Each number is 128 + 32 x the weight over its row's rms, rounded and kept within 0 to 255. Layers, rows and columns count from 0. The size above them is the row's rms in percent of the matrix's.

# layer 5 attention query, 96x96, rms 0.064, rows 57-63, columns 0-95
size [ 90  90  90 101  87  90  96]
[[133 115 164 103 147 144 115 138  93 144  88 138 135  77 113 181 144  79  91  82 145 134 107 143 131 121 115 125 160  96 115 190 127 138 118 157 146 109 135 234 156 152 144  98 128 157 149 157 133 141  94 124 110 132 137 111 168 108 164  90 144  81 167 103  65 150  77 162 157 142 132 174  85 148 174 139 170 124 103 132 158  89 190 136 127  71 173 142 134 183  99 188  95 167 108 188]
 [ 92 173 185 133 139  99 178 113 130 117  90 130 115  87 105  98  90 130 126 140 150 155 134 140 102 193 156 111 142 147 108 107 118 136  77 103 175  87 127 180 143 166 158  57 128 119 147 139 144 180 122 103 135 141 160 100 148  90 160  49  89 137 186  97 128 152 145  94 135 159 121 190 107 177  94  93 164 193 165 142 136 133 212 186 120  99 112 118  99 129 159 155 141 134 117 153]
 [147  90 160 146 106 156 123 162 117 137 112 193  72 151  96 132 135 168 178 129 116 150 123 121 137  97 104 167  90  77 147 110 114  94  86 133  98 133 126  86  97 162 226 125 148 107 107  90 109  97 119 125 156  78 151 146 111 157 124 136 157  77 121  93 144 133 139  94  92  83  80 126  86  76 134 101 114 139 102  74 164 131 139 120 166 147  99  88 140 211 102 132  99 134 217 104]
 [138  97 138 134 128 109  90 137 145 194  90 112 164 163 167 158 135  95 174 148 116 167 144 114 128  83 169 112 107 102 100 139 133 165 126 150  62 135  54 113 129 224 145  98 157  85  94 126 146 122 127 138  69 146 144  98 118 202 140 124 135 147 134  82  93 146 167 114  90  79 141 138  57 120 185 179  79 148 125 110 176 121 127 136  85 146 139 116 153 108 117 115 119  61 130 122]
 [126 169 114  91  78  88 159 125 105 209 148 135 164 166 181 201 166 143 187 101 109 150 148 126 136 174 156 121 176 108  81 166  82 145  95 164 129 157 137 136 194 110 120  93 130 124 102 118 115 134  53  99 130  85 119 138 138 158 121 133 126 112 171 143 157  73  80 167 110 149 127 166 141 157 153 126 149 107  52 142 146 108 151 123  95 145  93 181 138 159 165 123 116 146 133  82]
 [ 84 138 107 130 113  91 201  96 123 159 132 123  98  87  75  92 172 175 177 141 115  95 192 120 176 102 119 108 111 122 145 152 140  45  95 100 132 119 108 143 188 119 143 132 111 186  92 156 168 122 111 143 132 199 128 155 113  75 102 154 164 117 169 157 159 146 127  95 151 180 115 161 133 139 108 121 156 122 208 120  70 111  78 118 142 142 125 120  83 135  94 146 100 162 159 123]
 [ 78 222 131 152 135  80 125 147  71 178 131  86 143  87 192 147 100 176  95 133 122 158 103 121 100 116  99 108 103 116 103 137 126 144 117 124 192 124 118 152 211  77  84  98 131 143 131 160 171 104 119 131 128 152  90 148 116 140 156 179 118  78 137 163  97 205 142 106 138 134 129 177  75 148 126 137 153 149 121 148 129  94 114 137 178 127  87 177 141 114 105 131 156 192 130 117]]
# layer 5 attention key, 96x96, rms 0.0637, rows 57-63, columns 0-95
size [ 89  89  94  97  91  90  97]
[[129 142 140 174 137 126 128 125 139 109  76  79 111  93 155  83 162  92 110 151 188 121  55 139 110 125  97 103 116 129 133 115 133 126 104  71 115 129 165 158 161  88 106  92 107 194 167 144  95  89 171  84 101 116 161 138 122 143 162 209 135 124 117 118 114  76 119 125 130 137 175 156 108 142 117 190  88 139 104  77 158 173  37 153  75 161 129 132  85 126 186 126 121 118 112 143]
 [140 132 163 132 122  93 176  50 142 131  82 131 118  83 155 189 198  87 122 173 128  98  80  88 102 115 109 144  88 132 165 128 132 153 119  68  99 113 150 136 136 106 145 169 140  75 152 110 118  90 137 147  73 146 149 129 133 151  83 144 119 142 180 114 152 119 164 170 139 112  76 132 159 174 147 187 140 125 131  41 160 154 124 147 141 152 150  80 108 142 182 133 152 142 192 101]
 [118 192  96 108  82 142 134 114 155  97 110 172 184 107 129  97  74 127  52 163 133 175  97 149 129 124 158 133  97  84 118 129 166 196 101  93 113 132  97  73  83  77 134 139 131  88 104  48 159 150 149 149 126 166 142 170 163 167 114 184 124 128 107  97 182 130 129  93 125  94 143 143 150  71 119 105 215 125 116  98 126 111  93 135 102 140 141 149 109 118 163 120 165 117 141 127]
 [143 108 117 131  83 110  83 142 124 108 123 169 104 123 156  81 107 107  72 136 116 108 136 217  86  92 133 136 125 181 134 207  65 185 190 136 133 113 137  94 137  78 175 106 139 123  76 127 103 161 128 141 133 105  99  90 143 150 177 163 119 123  96 107  90  83  48 142 104  91 145 152 142 131  88  86 139 118 110 150 196 145 167 121 153 110 110 135 112 113 146 133 120  61 144 144]
 [112 147  65 131 131 224 113 125 137  86 108 135 107 144 113 102 111 158 119 126 105 194 121  92 125 129 131 177 174 125  98 171 120 129 142 147  64 199 117 103 124 110  99 175 165  94 115 107 116 161 102 148 194 148 107 155 172 125 105  82 150 104 131  93 164  75 127 179  98 104  99 125  44 160 127 144 140 117 127  98 133 132  85 129 161 144  87 163 147  84 106 185 115  78 122 114]
 [118 140 135  54 103 113 141 153 139 150 119 120 173 150  80 119 126 148 144 150 116 140 103 137 123  55 132 135 104 115 104 114 159 139  68 164 158 189 145 129 134 149 138 186 157  97  88 101 173 126 142 168  58 129 170 126 139 130 112 166  96 112 130  78 139  95 123  96  81 136 152 116  79 127  80 164 130 150  85 120  81 137 147 103 153 177 159 120 143 207 115  85 135 132 144  22]
 [ 77 100 133 107 123 111  78 127 155  94 170  88  71 152 150 116 154 144  99 128 140 127  96 123 121 145 134 102  95  96  84  93 124 105 101 184 166 139 163 187  42 149 156 183 100 137  36 149  95 122  87 172 143 160 124  57 133 111 128 121  85 119 118 125 129  99  86 108  97 153 150  95 140 100 165 179  88 167 148 161 138 172 109 171 109 111 140 138 139 147 144  99 123  67 117  97]]
# layer 5 attention value, 96x96, rms 0.0694, rows 32-41, columns 0-95
size [ 60  63  57  61  69  65  68  57  67  64]
[[197  74 124 106 108 141  98 129 121 106 126  68 124 126 157 121 137 128 182 116 198 110  92 105 103 125 153 161  95  82 130 181 164 131 127 154 147 117 165 147 160 120 104 119 102  48 128 122  93 162 116 116  57 131  69 107 134 157 100 125 160 156 147 180 143 197 122 149 117 120 196 124 161 213 124 118 176 150 142 154 138 141 122 100  82 121  56 134 163 111 126  94 123 125 126 111]
 [117 123 160 124 121 148 143 143 167  85 111 135 143 145 154 122 147 217 133 104  76 189 101 152 150 163  71  92 167 134 215 125 143 107 125 134  61 184 110 123 191 135 151 114  83 113 137  97 124 104 181  91 154 147 184  90  81 121 150 107 138 148 130 151 123 152  85  45 116 142  99 150  94 154 132 136 119 141 118 159 132  60 136  65  96  99 119  95 139 139 106 139 130 119 137  97]
 [192 163 146 145 118 130 206 159  71 121 149 128  98 195 114 159 151 104 135 132 196 100 120  78 134 152 124 142 155 123 182 136 211 144 118 110  98 140  94  86 120  76  85 136 142 123 156 153 130 145 116  47  97 100 170 153 176 150 129 130 152 119 182 124 148 108 138 126 156 128 127 140 120 203 147 114 123  91  78 157 114 128 150 153 108 104  73  62 103 117 117 135 116 163 157 117]
 [ 86 106 125 131 101  73  91 124 167 109  95 136 139  93 174 103 109  68 150 113 137 105 181 124 115  85 112  83 115  84 160 165 112 166 144 147 139 180 158 106 106 106 144 128 140 118 153 106  97 181 171 136 117  76 241 199 131 117 114 111 141  75 183 112 134 138 154 112 114 150 106  82 111 162 141 124 167 155 161 112 191 146 118 150 186 151 142 164 146 129 150 126 136  74 126 162]
 [104 135 111 119 181 125 141 138 180 141 131 134 163  81 180 122 115 114 205  89 104 155 148 139 170 167 129  50  99 112  99 140 180  91 126 151  62 107 136 107 131 157 154 207 171 153 168  96 123 154 140 164 141 143  70 128 104 114 123 117 203 172 138 103 125 153 117  83 142  97 103 123 142 189 149 142 131 146 145 100 124 114 180 169  78  90 120 101 168 109  92 118 161 117 165 146]
 [122 112 119 173 110 146  59 135 111 126 118 181 169 133 161 101 137 146 145 170  76 171 141 140  84 143 110 127 118  82 194 129 174 174 120 146 102 141 106 107  65 128 117  24 127  83  64  77 165 134 124 147 114 104 132 117 122  87  83 109 107 137 123 134 143 112  93  90 182  86 141 152 137 127 136 110 128 118 148  77 184 108 149 155 145 101  91  95  77  71 175 120 113 101 107 128]
 [124  93 121 100 136  87 118 153  85  73 114 145  96 143 166 129  91 106 182  98 178  49 141 109 116 131 119 138 114 180 126 146  89  90 175 123 152 142 123 165 105 143  97 170 132 135 145  90 130  73  55 119 124 112 166 109 122 136 140 159 178 127 153 155 141 208 131 123 166 103  93 102 123  86  76 105 166 159 136  99 110  65 163 125  88 157  56 126 103 187 111 165 102 135 123 103]
 [122 141 152 166 157 131  77 112 153  67 153 133  86 147 126 108 152 187 115 126 146 141 130 131 114 140 106 186 106  68 124 153 125 127  98  93 166 203 145 131 121 134  97 154 159 184 205 116 136  63 113  81 101 119 158 150 152 116 116 157 107 117 101  90 135  90  57 129 159  99 178 103 120 128 118 121 103 117 128  82  74  69  83 173 183 142 118 187 137 106 160 158  85 135 142 114]
 [137 138 125 151 169 128 115 137 124 149 120 123 144 113 184 128 128 191 146 143  94 108 134 137 155 160 168 122  73 210 113  87  60 111 128 189 171 110  98 127 141 167 163 202 185  74 114 151  99 115 107 143 111 141 122  86  79 171 144 156 125 150 185 125 131 157  90 159 139 130 205 184  78 102 166  79 106 129 154 129 146 113 143 132 173 145 145 188 124 153 123 109 116  88 122 122]
 [ 90 150 129 127 143 193 164 153 219  84 112  97 148 119 134 170 167  82 162 129 169 200 140 156 156 112  86 128 146 133 160 152  99 165 122 146 122 111 150 126 101 149 165  70  77 122 117  95 132 132 107 114  66  97 102 124 118 122 165 144 102 101 148 135 130  91 143 117 146 123 109 140 150 155 145 124 163 114 114 132 158  89 108 159  73 146 163 224 133  78  61  65 106 143 102 123]]
# layer 5 attention output (transposed), 96x96, rms 0.161, rows 32-40, columns 0-95
size [ 56  56  56  58  64  59  67  56  66]
[[161  91 152  82 119 100 117 155 157 164 132 101 172 116 124 100 105 117 118  90 172 138  97  68 129 118 111  74  48  95 140 129 128  84 170 148  77  97 117 115  82 169 114  63 188  54  65 112  80 112 187 148 139 127 113 103 113 141 154 118 148 133  72  82 102 134 119 134 161  71  89  99  99 130 135 172 122  88 116 148 184  89 139 125  97 150 146 148 112 113  93 125 139 149 122 109]
 [141  69 222 112  82 153 174 167 129 127 162 151 152 123 146 103 152 138  63  77 101 161 125  91 146 113 134 144 189 127 137 117 146  89 113 115 118 165 113  58 135 118 165 122  83 148 124 147 133 158  75 107 104 169 147 169  71 142 122 125 114 152 153  89 122 179 160  46 144 106  99 130  64 145 140  44  92 154 164 136 125 132 125 105 139 114 106 126 150 122 165 146 109 107 151 102]
 [157 110 119 151 175 176 125 174  96 126 129 143 106 155 167 126 123  86 106 118 110 119  74 115 125 159 132  95 137 122 134 167  91 176 112  79 114  83 107 120 141 119 146 133 129 138 131 136  56 112 133  61 204 105 116  94 170 161 135 125 146 151 111  47  69  69 153 185 131 117 114 129  91 127 140 133 118 118  74 115 165  84  89 115 100 102 105  97 113  88 123 195 130 180 166  64]
 [ 53  93 132 152 110 124 151  94 123 108  87 172 139 137 142 162 118 162 143 120 155 111 164 180 123 146 137 111 118 123 118 147 136 119 141 169  82  92  90 127  93 107 128 126 129 155 114 115 147 118 120 168 128 182 176  96 149 124 138 123 139 131 151 165  66 133 164 180 166  93 176 122 125  24 189  82  90  35 112 108  72 122 115 112 147 153  87 134 186 166 151  97  96 115 159 136]
 [136  38 153 135 140  85 162 158 131 179 191 156  80 104  60 168 127  97 140 126 105 148 123  63  94 126 149  53 165 120 107 108 153  32  96 138 157  93 149 134 106 119  88 103 116  81 150  94 172 127  98 161 125 142 137 104 129 107 137 145 173 158 209 111 105 116 124 104 169 150 136 114 134 115 131 132  93 116 139  92  96 143 137  97 136 119 103 104  86 125 138 139 100 130 186 161]
 [ 80 138 130  69  89 147 100  77 171 108  80 110 139 133 103 152 139 158 124 112 145 126 119 100 112 161 152 145  99  72 155 140 212 192 112 175 121 106 103 133 105  85 171 109  93 151 137 129 138 180 135 130  80 129 128 108 151 107 131  93 164 120 137 172 174 128 174 187 189 122 152 177  79 132 110 170  98  59  93 133 138  73 132 103 148 127 109 167  69 166 137 154 134 153 102 119]
 [120 158 141 147 134  42 116 136  64 119 153 180  98 143 134 127 130 110 104 128 198 123 163 121 107 159 153 110  89 124 149 158  74 127  75 130 191 108 160 130 148 137 150  94 169 113 119 123 168 126  98 109 209 102  96 143 132 142 148 137 105 134 109 103  40 191 135 124 147 106 120 166  63 143 122  56  97 171 159 108 115 129 135 138  91 129  86 157 106 125 106 194 131 133 146  94]
 [134  72  78 180 143 169  94 180 155  52 178 132 159 128 167  88 106 169 138 150 135 161 115  74 106 117 101 139 130  66 166 138  68 144  98 163 143 137 109 109 135 132 144 123 129 134 153  91  84 149 106 123 183 133 137 140  93 147 205  91  84 103  88 141 152 136 115 139 146 153 176  92 126 171  88 154 191 178 133  93  92  95 128 151 118 170  99 121 112 116 145 160 122 118 171  86]
 [113 132 174  87 161  46 155 137 159 149  91 147  82 115  76 140 132 126 184  94 149 144 136 133 144 120 140  99 147 132 189 188 134 159 108 150 124  93 102 201 175 142 123 137 170 144  72 149 172 109  89 118 106  96 111 135 127 144 113 139 118  73  96 184 160 140  79 133  75  95 156 125 113 150 121 154  73 140 199  73 141 134 139 122 155 100 143 124 103  59 105 106 163 154 127 156]]